{
  "num_attention_heads": 3,
  "intermediate_size": 384,
  "norm_place": "pre",
  "norm_eps": 1e-06,
  "tie_word_embeddings": true,
  "dataset": "wikipedia_en"
}
Each number is 500 + 40 x the weight over the matrix's rms, rounded and kept within 0 to 999. Layers, rows and columns count from 0. Numbers have three digits each.

# layer 8 attention key, 96x96, rms 0.152, rows 34-63, columns 0-95
529521500467492441499515499525552509581497512476510534474497542469488518467537491462556483545475581517518502513533482540497494488513518493488505546554493525537463511506441545517500439451481516531494517478547545533499508520589479504469497456465436558523563459483463480449514439534500512559
591520460532471509460446496571468431507511509451445485480514521529491464504506509477541471485403478535526506506541473501558555555483482537488510519444519461436555465526482565521536531440536428495512562511484473504481503536500502541476500445516484460549482488480460426486524538536430508499
477509475506517494541448510545511534503527450532541540516462517481582541534496495410540508537575481559507522513501552502534469478491579500515513457505495472477473457484554488503517534519526440514501516468500490492532535498533489586507483563495475456484550463459510513457534521488465503478
518458530558552664479542525446513521464505509477501502574494502524468544459509534458448455416525488497575450512484462494555489454520437541463472497451582481487480519475549517440470524437499454516546451472501593483477475605500467510479462507445551542481522523511518474516441478481480511445
490438491590495506484451367498503507524488479499528457516458544551457468541514468513452502492486480549553511474500440511445444542517463494475477464565472501456513518515569481490579520474490525514437466494472500427460481567565504528489531460559494463459537491562495569523457478542565502474
480449525421478458504467516504460486449472516468464480507489532506504483497484541573518485554479523501548460502532550484521565555500534571559485519492516566521496479543448501532506493461484473500486490478475464469475500497543544530549540476460426506537497517520512455510582523438561478461
468564442488483527417481487472511577524497512492499434478498523466534478523489536520533560480475450531470464473439482524492465457452509553511509444534447525524425464511489501489465449529468489464498548544542440485446524546495518472489513538499501467482508497476540548465464448537488514510
488488533510458519538520505534533443550564556491504549478520523507540499459505489497439476477539507455502554508491502504508502481497536505518539481504563508540519483489559507443461521540554538519529496541446555498554460495413529476528516523485511485479552547476429503493538492482496505481
508474592469525510446538444554603530479484533469534502499510466527474445515544512489471532503558530537567516515497451473493532525513472450570508469521473467495481478498522468520492500498486498454505542479494507463507520483481378484528561513503541586505467539506486570539501456418482474504
479464451516475534526495513479449511540430472490561485502547545453446490519488498505540458557535560491463456469378477496434525498508491481537538467496427450475543548497490553483576452529484451474455491458522463431477486502466506456484471437496467510491465505492537495473491446452434533536
518525488473504469467498539466510494530442477529569459509467444462540505536568511484474422516447536464463530460513454397479534491537444515492454554534490493546521487513507503502510458529488544471494472477573558537517481504526494515468523504496508497502456485506524535557492510468518479529
472522465538512515509476483448543512494514478507483483548521477519441588491537511524505509466511479520528509470495411532528469476535460498490483472478500494516519512507564502500440503524491523508504474428445469583493519529501486519522496495526601508556452496536522496562535445517470535503
521484531534528509491531491490422469501551409571481460576565504514516503482491506510592532490429574512526519479483496485495543516536465490470531535516481479486567475489543507492524567478509516506532513500486496449575514527505439476493492518536492513530507483476436514476516521474489487489
475499443456472528553537454497526562522554536457509519508479534464529490468554547487454490429471507444534496475517464503463461454499497480478501580450490550443481502461452506511467498502517488515524534520527480495454431502458517529525433468501472511498499525510424554505540549488484523473
504474465487517520561515546507477508545502510490442492516534553438485475554460469495481520499451497490532526512529492477461484518461492488438481496530476445472482573514537519506531470538514461534553502469524517587540463523518487474537559534464447490544488480552557488507524450480428485492
475517456466509522521496546404530551548527548490484420522527531575421552511559493440592468540465535554446469470475422506562438449557497454468436472516466546479506487493604506536525550510482516437468480479480473541516508559515528527474526487517563549476523447479514564470474503521452508578
537464562462467505459466520512520452433514540499501497473443466516552534550380567556531510489537463446448539489508597481465529556485534536517510530489587578419499509552438485502501496507512531471494548539469513536455493447465524497576535536478525511497413504545544584462534479540511486540
442425572501494511450505523451493531532526546489490474504540461515502511503499536544499481469521470550509487456465451487473571490560466462541492521475472558482470475524471480513459471534456493497412454505565472501525513530510481504492499514497534507524464479478505521507478445524516474527
530550488474489538522519506453469456519522491494520486511485513515480521510499547433502430432500550557531539484448438508477468480489510441479521490473438500503515517473545493547546567523572471560522457449495488539498468553532478478538470486516533529450534503478553515549489475534499504490
515474490543480494446500483451503515481486516510479462523492467575507504494534491434489447541487538476528514457490499516503419482464503489475523456534499426523534497522566488491492494505467498482499500527491465498546499501538485438510494487518507498466558445561527453526502534523467522502
471538453544474466524486463466455465489523463576535483469468528507528522497466503468418509456502510534534485494505504490499547469482473465490487483544511505515490496548521452522541523478566478566434540471551434494445480522523470526513549426531445411518487427481459536453505470535485485579
543553527482530492537525479525483494410446474423429512469460548494551538519489485536513494490387527579504466422541437448438523457551473517577491471483460589456608467564424559507513527483465533525492421489510515523462546522595490490548503481456488524542528502484454571566567446521515525628
467471495563499509464516518544483555539497521448560591536487443511546473450506513569426440480458546466491554440472533503468559478534431536508479545487531498518434509505531457505405497463505506477516492429532543481455467463449558521518483527546566513471538565513510504464487458544456545409
511496586472507444424465455506446471508506505497476517524476489523497500495494489527485468529511467490418510478498478520480525539484582506512517503502430574496569486517496518541539435518469526541524526507557478537491584479484505464479523506509469481529502457504520498538535481528527397514
464521510450491477538488483519514494497514460525412482527466480480518574516497493523498440522468502510453508484431508556490472500542567531441491455494467494473512512483484542489484504534542509520533516507507498496476533495549459486508494538512455490504495538469531454576564467552503547505
523509507529499514460532535495523503445549536525437546497502480499485504442513470491538499409482547453533509519499438516461593486579475551526480465496540476472497517473525514460470447464505435463503457538501478478479512493481480536481481549447498516541485512514472551526507487530482509443
517527381508487501497481508540499490506497447496478534516564413558468509486567471492536521474512489464526514449465498573499470432539499501460523518488509504483478535487527506500468519510480464476501504486474518520505515563496544514492482449471409544465560552472471482499493498466441566483
544436501473465510490505475501448431557434478452479468569504475539485521491500446517508459448516517487483502504482456542499518490532529512494445533485545480457491529491568541498449457391502521518488519504484474477520527465470540478545501533535538506508476521485516475521459469524579447520
482551455495512529524506509581475517487511432483441502540516506481507546518500447548477533529478526512460480449499447541448530481477533438481484425447532534510531478550403597499503540515478453524511480520474555501459435574515515515505571460517549538519484510420506485498509577457471522484
509470524534477494569573501534474540471481489502543471551510482503447498476492456526546507470465497500496478483501501522447485577506463452486446536484525554543550483488490473497477471505501455547434485531523486450535484459488474525543421504548448581515500489508526460540496480477437461429
# layer 8 attention query, 96x96, rms 0.152, rows 35-63, columns 0-95
506494406457585533444527536528480421458535495467465519532511510486500636512467479550527537479517485470498445508568561513529414483487552520505505514555500498526471528505430476447492457491486554505504447486461508477555575449502496496552471525510536496415471573474507452532486498457534484500
429424491512503483558544441525494525486472432480520525501529505535501507474538549492465574490546497504478446536454526502498498489441507451447545532533463513489505525554508548449528442512512486467443514521472503456515440476447545499475469426475465473480453472511430509497515492493508520490
497539393494491511548514563520572486523536416514476404496464482541419515570459530498461433528498507517507476479476510468482412491502487447534528469492512475481483486505531485506519571479463433459442470430462509504506589525564534472559423503462586520479503550510462529516517527489551570489
522517534491444473500475518478533497503453495545419474385486562462397518578497558531462504492509538490563478518481557488458498506500530488561599480414589471507507481496455551542530506455560540539445456454556504535497519460476442487466463471503516565559518482543482550506472502447530483462
514558501482553502467472555544492491539529561437542464483488460475523504465415499478518544530504500551472465511458497532518492545529532611465483450524465513519456520485459521488488490502445494482596449540510521433549496457510489521473429480522487526468477524530481497493475502554531501521
533451504456523452553485501541521476505442540513498498484514472554467492509571452551503522557475500528440552528501476481485507504480520429514474516492537541512501519446486491483513472501579467541559446512559503545526471493515482516464561517504452508483535516506504518611492538478473503505
465477480550535507556499488488482524504520483438518524550504472483537528453518440482534509474549483505537486515506488562471511471575508484549458521477510503571453519491471489530448528470517478468460511511427466534446500531433540514516429472557444447503479535473490449462517523489512507537
502493511501401568504500531450487540471494513561530454476562534568458499537461460567513497497518475531470534478505491465503479477530536542507489526488516478468500398523511487573509490501528579524510498476567437557441454440523580547561526520506526527544442514516501504510536469459497541484
568502540498438502565518481488558493473507450479440495510482476491544490531478483534512458490517485532419493545504515476473504495523509543495498485482519451495525493511556509492502506487495565557457500490554495567486491483551486451517561477477514486529542479466430482558560504558532469547
510531534523537513493522503451530515515475452498525477540455544478476497524509476509506484482491442489476480476534478499536471551462510566498485533446507504502479506509469452510526557512461499509501497512501444460481455487507500543477534478424486509490531503534569577481450504527572505542
532453476456431490519508498507501507470503463505413553473508528529449498553512467490478448462452538496572502461466514508505463460496451455466527488494488502472528485466481487530564549516531508513486490490505504498491439508521486544529530473465534450491502486465486524499542414470474501540
445534520494519498554486484502588474460552430465519485495438458560527555523498473554481501481533513486472461501519501453508533540492526520526542515542537513496479474488520519557527513461566531483515486533441480522475502445491527506555471512500481528467504507468520475507501476438446463513
537491483478509471485391566540538484564523438456472510534454494489451460449509474571489490449521507445447512450560445509528510486537501505530444431504542478428460517537492522520472514497486537535496492529514500453509487522507488531511545533501572496506478478485472482450457548476515543528
524454487546492513483541485523575483546535434488527507515433529506491439541468418434478523446538496564476503549572501525476502522493539534510506505521493471500529498468498499505530502522528488488487523463528482419482536558495485519493492453499549498454526508529485530523501555580510525405
541529481490441450528486475495502422437486420496419528526459558504439498581497503486388532508430448484469493461529451514521528472498476365499535470508528525458519460532442488511569467502568509545431496489524505525459477440534502479531437450523639493573514450487459512515538465485566468538
489580545516549547572498458502496519484490629521465549536525461571543471495504499460532541504515484494461526483481497602444568513468494590463469539554449480611441548468505484511414451513431544486553488538551503485502498534483543463452510556479509489475501516500610468487481547585412542503
571520556429447457531483479401489482449463535537515444490526479555446499504479492525515468506452516438517459465494495507484454514530469510498514517500480502450487469503449486479494551522549523468573526466470501540526497471528450510526527523522544520489474448551505461523520458510519509562
532523499542461509539462498518571460459528440577453430476560533531508490540500430476447452428468505526571509504516492527603475453525481402515511519476514507496558451503462487493548498481533493560527533470483519505543527469515502457470525460505504502501479477503421452470515508474513493497
515527546518486524488474491456510578545595510520459479524554498508493541498493472457501466497531527511492589560550456558536511469516546472501567477509540506491563457513521550473550491491544510494417509486483510520446514494508493536469442465487445512525484514504508581492534488484488455470
492437507519499491528510454465550492511468472533482511452529468485551469542477470509430468538516508452512495563469534520509500492553518470513564514481497463514533551492511469488540518538520483510551491531493532519556470432484478526484488583498464523487544454504542496480493505454526492511
511562532452552516491481515474510420504500451536449461470520559462503478547485509479511470530469486471498507486488554517479477493459584518509508489482530472504438451492425536535478490554496493489579478511528462463548519508481523501514484533438530466539563535440515423468493497482512494529
512489540493547563524521495444520516505527471473501462534562496526456551480501495474525544506466492445538539501514513509500558426551453533503443483491501510489561550492505543527501535545514549560480506506480522526517487576544506542493566548488468583573488465472493466480444489550479549478
515478530487500499442460468488480493456520551563504546528512476531482510512502462523566530551465501488546420511479499526573488548478561571435502528512475460444489474539465552469518512498513493512550512490423519457473489491480503477438541580503454488521521559536494482535447518473492503454
504504470470505498555460530512533497507565546464453412531546476539543487493498474473535487486493545456539467479529509525512466566452488502504483492457507450527521527486449539492485506506533488499539512549487471506549463534466552521494509462466484387545533462505517525526495515517511536469
549503463473548531455481492489538495483519443519499455521550503509535421546601488502508495508472473495449505489464488466505475531512453495500523534521460482476525525516449519517463523526486538515526468516498474500483538538494471491548493446476505495478462531501494478494498482452464530483
476505389503532539564523468536479486542523469456525500543478494466543550508485538554471484488467570534503502485495478446468522443499517465569502438524510480579546489492538501491547526530538484506363535455445557460537508516475547515572505469487566486529501493481440479477520497500516401566
526538546532509470550490542427493488440639548461542547513459500550512529516487508531518518449489495499540563451503516493448548460539421506483516524460543447508573447559476540513514538532494491503491513483512526498501474517467474478521513487557442454486480493498518536495463429540458580478
563491476477569520532469557533541499483512460535445475503485491534542547501465529517430462523492466514492450524514487437524476448487519553534500504532474470538538519514529506511465521529553511467489570473539416544575535493496524474477527503515491483490544523470452462492553487523494514525
536502549517431498477431488539490498463514418505502470452514494514498519539544549449503462500524526472539504508533460512500510520524554592481506468513521420413540517536512556524549490523471497423510474493484484507490497484492484524463567488510504514526510521486539531547444533453464488488
# layer 8 attention value, 96x96, rms 0.153, rows 32-36, columns 0-95
511522535474459606456440516527599525471479571552449445462462484579442537510530518478427497544576458479503550516502498469470492524507463527464474510493492474500481476535498485513483542548535585515467552514523503542556441497477528460421541488430549493511453480505453568580462469584522525507
505515545477484565569450519510509519479527487513502470531482427550450439532551484518516534494475419508455479498475579603492399504467511452500501429485489485506446522539412450499554490405494506447505424425496475450479546476502533510509595484481497474536528606486525520513466507521477565518
520449519434530518453516466457495609502490496505439507501497460506495503471470476532501463450453554487542528532451466584496422514436531498474470462559468508489530514545452456576452524556500551552475521437521587456507522452443474505550593524505477469488450445513453532480501554530500452453
566458560433458467418496440453603537486543491483507554522520421519504486449497523518539480468523544465444566493481430541537488519471537537535467409507483456471522538533474516497443485565443493482438473450460528509503515551543457439572532503534467522455555510512489542461500465497470486520
397523459475499454466489503542542508524487450508471446524522494503493503494594559487489493569512465484502548464533489486424521509478516485469588432453506490515532478526461551518491490464503484457556538470438515538438501465456504509397502483487479501525511506511542491554522522466500486534
# layer 8 attention output (transposed), 96x96, rms 0.123, rows 32-35, columns 0-95
508501506445519468473469493445511399522504597486503569474522444498454501465431505511541537494445488513487521520602503569552455524452551503475558490461500520502509505485488491429519507503479451514518427481506492451527482484481430510467471536455463499504556546470440482414486546541545473459
486511489509442505519473466497529443512465541549491536461539523489536491452474496548508514446481510493541470527495522473477557455532493452535561575468538551493523488482557432554462527575511499522433573529580482578515454462531520539455519490463501480504474438444507482474527509562488431606
544454472512497569492589548504547443577521539461527461483476477448500567523505506529518518469498536514477512497493589536481460534549497490589506437469564445529440550499617453446546468459505501465433511520516515500545550483449500440478482502514584526485546516505485522486502546519542517483
482418516546439508474494484538483538486354448542469477470470584440506487494461461503467503473533547511467540563461556500537517483504553451518561494521553486530514490488574487443585436461578452490517515457517475513520541440469531478507486545494512479496544466538438519556501529493575456485